Weights of a small transformer language model: a variant of SOAP for these matrices.
Each number is 128 + 24 x the weight over its row's rms, rounded and kept within 0 to 255. Layers, rows and columns count from 0. Numbers have three digits each. The size before them is the row's rms in percent of the matrix's.

# layer 4 MLP gate, 192x128, rms 0.0815, rows 144-151, columns 0-127
102:113103143126156122143162155094137121075140126137105109117117081112113147142158130143162110088128083136145147147114108137127105147153097099157137123093153086112099143167093104153152165106121122144146102129117113147083155145147127091076151122139128093175110117119134082156147139128114144118117163081151132106123118123131083143092141142089115107159165123127147112175140130153151168141137
099:117181149092108139127152084132143187158150098082121123102119167130137135130169154125140109084148111138143148156092129061152108161144152108145128123127151101146112143094141145094098116112153112172106123133128102124127157129160128172140114152145123137149126117141151108106139119190114141153129093133162103146144128090148137120121124097145145112149136135179158099120129154117141086093125
102:142109163098131113136111077112149153132138093162151153129125154099176138110132078116095131123117153131124101138153130164146098140142156113110132151180116165142143121102113103126154119109109133142219115126149104171110115139103143098111116119146137145151091112111157092133091130145180150129084155116117148124160162129139132116154105137101103125146135094137142093154123096105137087123139
101:138120120138121167127112102119102156157141155111114151130085105105154132115106167129125154172110170173138155162106088119130121089124143152118093113122153123168116092139120154104101115138150125119086152103086119131109107135088126168126142167113131094136131139082154131100148164132125134156150169134127139084143170150117121103130091083114123115175101101093123095138170161149138129129116
094:113128111113099125074130150148127111152183153116157143153121111072088111141083122119116074120103099163148125173144109092125115112103126156121149113118117136160140123105131116096101162086106114117109137141100149128115080123120136153113099123148118117191118094111141110153163116120139154096080137118116127132083099131126135111168140159122145173124132147121127141149113107114123092083098
105:117158105174145143157149135114153149116136064100123113123127149134137128072147116164103125096101153114116142138132140084147119150137102107151141138130097134146093122147122169119132098173146122117158112107098098147129160164093162141115112135126143120148129101109132089144133140138149142118167102118192142156143094144149131103128132154121124154194137086119149077146177131134088146126137
105:144102099137138139172110151112103138176084150106117128135161116101118125102122161131147128136152120137110093136105174128143118115147102137111157130153119104126150110088168133099115132121153153159094146170159114084169173142115146156176170125107118087121115127128111150094109113164117118136172097129126112184152164179143116150117154124080112129094138117144098131126136087119141135128126
103:128134135115117106126160111132161128079149102121144152147158089103166139113146152131122143120157139120100125067158131114076126129184151102132116123138099131147106076112120141099071120141110125172098136100141101132090161089105118127133106124142137154151135149099156093136126109108123117169132140123117145131112141137154124110193100087157120116115121132133200132144100138155132119129088
# layer 4 MLP up, 192x128, rms 0.0784, rows 144-150, columns 0-127
097:087138146095119138132174111177160097109133096120116144128134125096121157163124106127130135127132115157159149127176085150149145119099120171136170138124139144100133162132114122118081099146134127129151125092130139131132113159075152133129159136115169154156129142133157119107081119130149131109129124126127132145154107091174151116143159149155140126160126057140142164139072179123097131117096
098:097153161134122106177104122149112091122103110150140113108129121101128104122139132126117128154111149157087081145058144129099128102100144124151150153088125172180128150134069095152130121114128152110112149149172096170164108158136097140162156165123148146151133156115094127157130152106135121142126138132142142113108166111124105161151121103172118139126100130123126136126178102164147148118127
102:143159127116083097097115128131070115130131116161130073152128135080171158149129099161131107141142138122121108110134126102101125106133129127090171115177119097143152101157114179150135114146116133137141123169114126119105159122112123165137155144143111098108156147069157075139104131130113112106131160111125106100091130135124175092122123163088113132138140130112142127105133169154168121098139
103:136129171124137131106137125120156143142115132103102117076093187130161127101082129134120143079143124126125158155127104189108119118147108114118126126156095148104127086102114173122124094160141146118142150097124120164106138100159127151119120114089130131116125118082112127124210144190134135124117144156108158120143126143125155146111100157114160147118103116099118130081115152151107138117161
105:129148144135104100125146132188141129127138107147093103112088109076121192132138149084089115095149100156121081166159136146157103096126119120122124111119089090129135125133165135168133137167112138112100135123114123179067125107134144166112134127164116107176146088124137142122150145140153095098114138130144102130123124108158162110123131141130117106121096107122128111083086123112144132103103
101:110097139104140110131141135154131115141121138122110170121152115080123094143120073153146117161134168135154135150139125073100127118131132162156101099126132148120065113139157134124106121109101169135138093092115126105105103121112127092119109134148077122122186171132157134169157147141101120159132155110121129130123089108063141169105111090147101116123137130123117113095096155146118138092118
089:132143149150126133120163119109135147132137126105091158170093091133120134118087120151132148116099139110111135148101170131122122149109099118131118136115159098086123126152114133151120129097147099122150181203176138105085124097179155130144116154149174122126126132154099091092160119092152129083149156138121130129145108152138132146130095115109138177153115151086126145149105087112147127161106
# layer 4 MLP down (transposed), 192x128, rms 0.0802, rows 144-150, columns 0-127
098:179145134113163124142091139169124123141135134100182105136130178097163080137132154133131141145120167131102137127119115146135110131107190146146105126090121111181163120095158161125167107137109180094123154132104131167123112095180116148162120148131066157137138141155136152135115138129129140137180145150150124132109102135111134117156134145154127146129145137127120132114115177089130107123128
098:181117121109094106155101128160111121171128079155127136124129105115093124112127137138111129130089134097130141109092140119128132091135133129083107142110100129156130123101125135179104144130132104157176140107183144113127125096159117115102175161148109119135132119083090131144139126145152149127138130133108138098092152103118072153137144156116122190140141143094156149156148084080109116122162
101:064144153164129108092144156113160156122089112138113171152127154134141138143126121167119173149118153128114118154138151127171076144126104092133154124094109132134116117107150189120149123147171135099097107123122129104133126108167140147175111102122140091130130122140143163097090127153147149130181114132125134097138103179094124124148112131116103171094149169132126121136148153135121122091103
095:113130131115085143177164129150100115116115123122123166115131108094121136144153161106089137125119158125183112154170136132141096149073116144155148108114064123156110134140160153151137104149149139122130118104153131112137173111103136122108127140126115133129122153121121168095167120086152171101123096135127124048127117118129161112141102138126128107110176126154120138114142128113156088143184
104:138112111146086106141110116160129119119141135137156107103100085107138134133139153123115114117144149158117153105166108108161128152194154132150112083144098100114154119138116107152150128079109129104156139103085102163103162118117141135115161108120165139143128105162116139169075127167147096104082159149124121143086103158135114177140111163155175135121107105122100139107119140147135121108103
099:110126108112110149067148142125156125135127138139119127147145112129128154103123149099105143119099096131107097144114138157136189101093115119102140142105140134110117161112149133130139100123164148072140114104127115128094118115184117124127129115144130113134133108122145143092115137117081123114116202140121100165134192177121104086123167120125179088092139090135165152126147154133107157148134
098:143098089151129136134131122121126119117118087127084143114160188100101111106097139150089145162142164143095070083121125133139097130124100126153132137125138124089145140135161182146097083140172134137149143124133149114148092136118111142130166106106106151157127108126077134115113135135133171131175091138143129165114138166132134126128164085127169162138107127142079124134144131104108159146124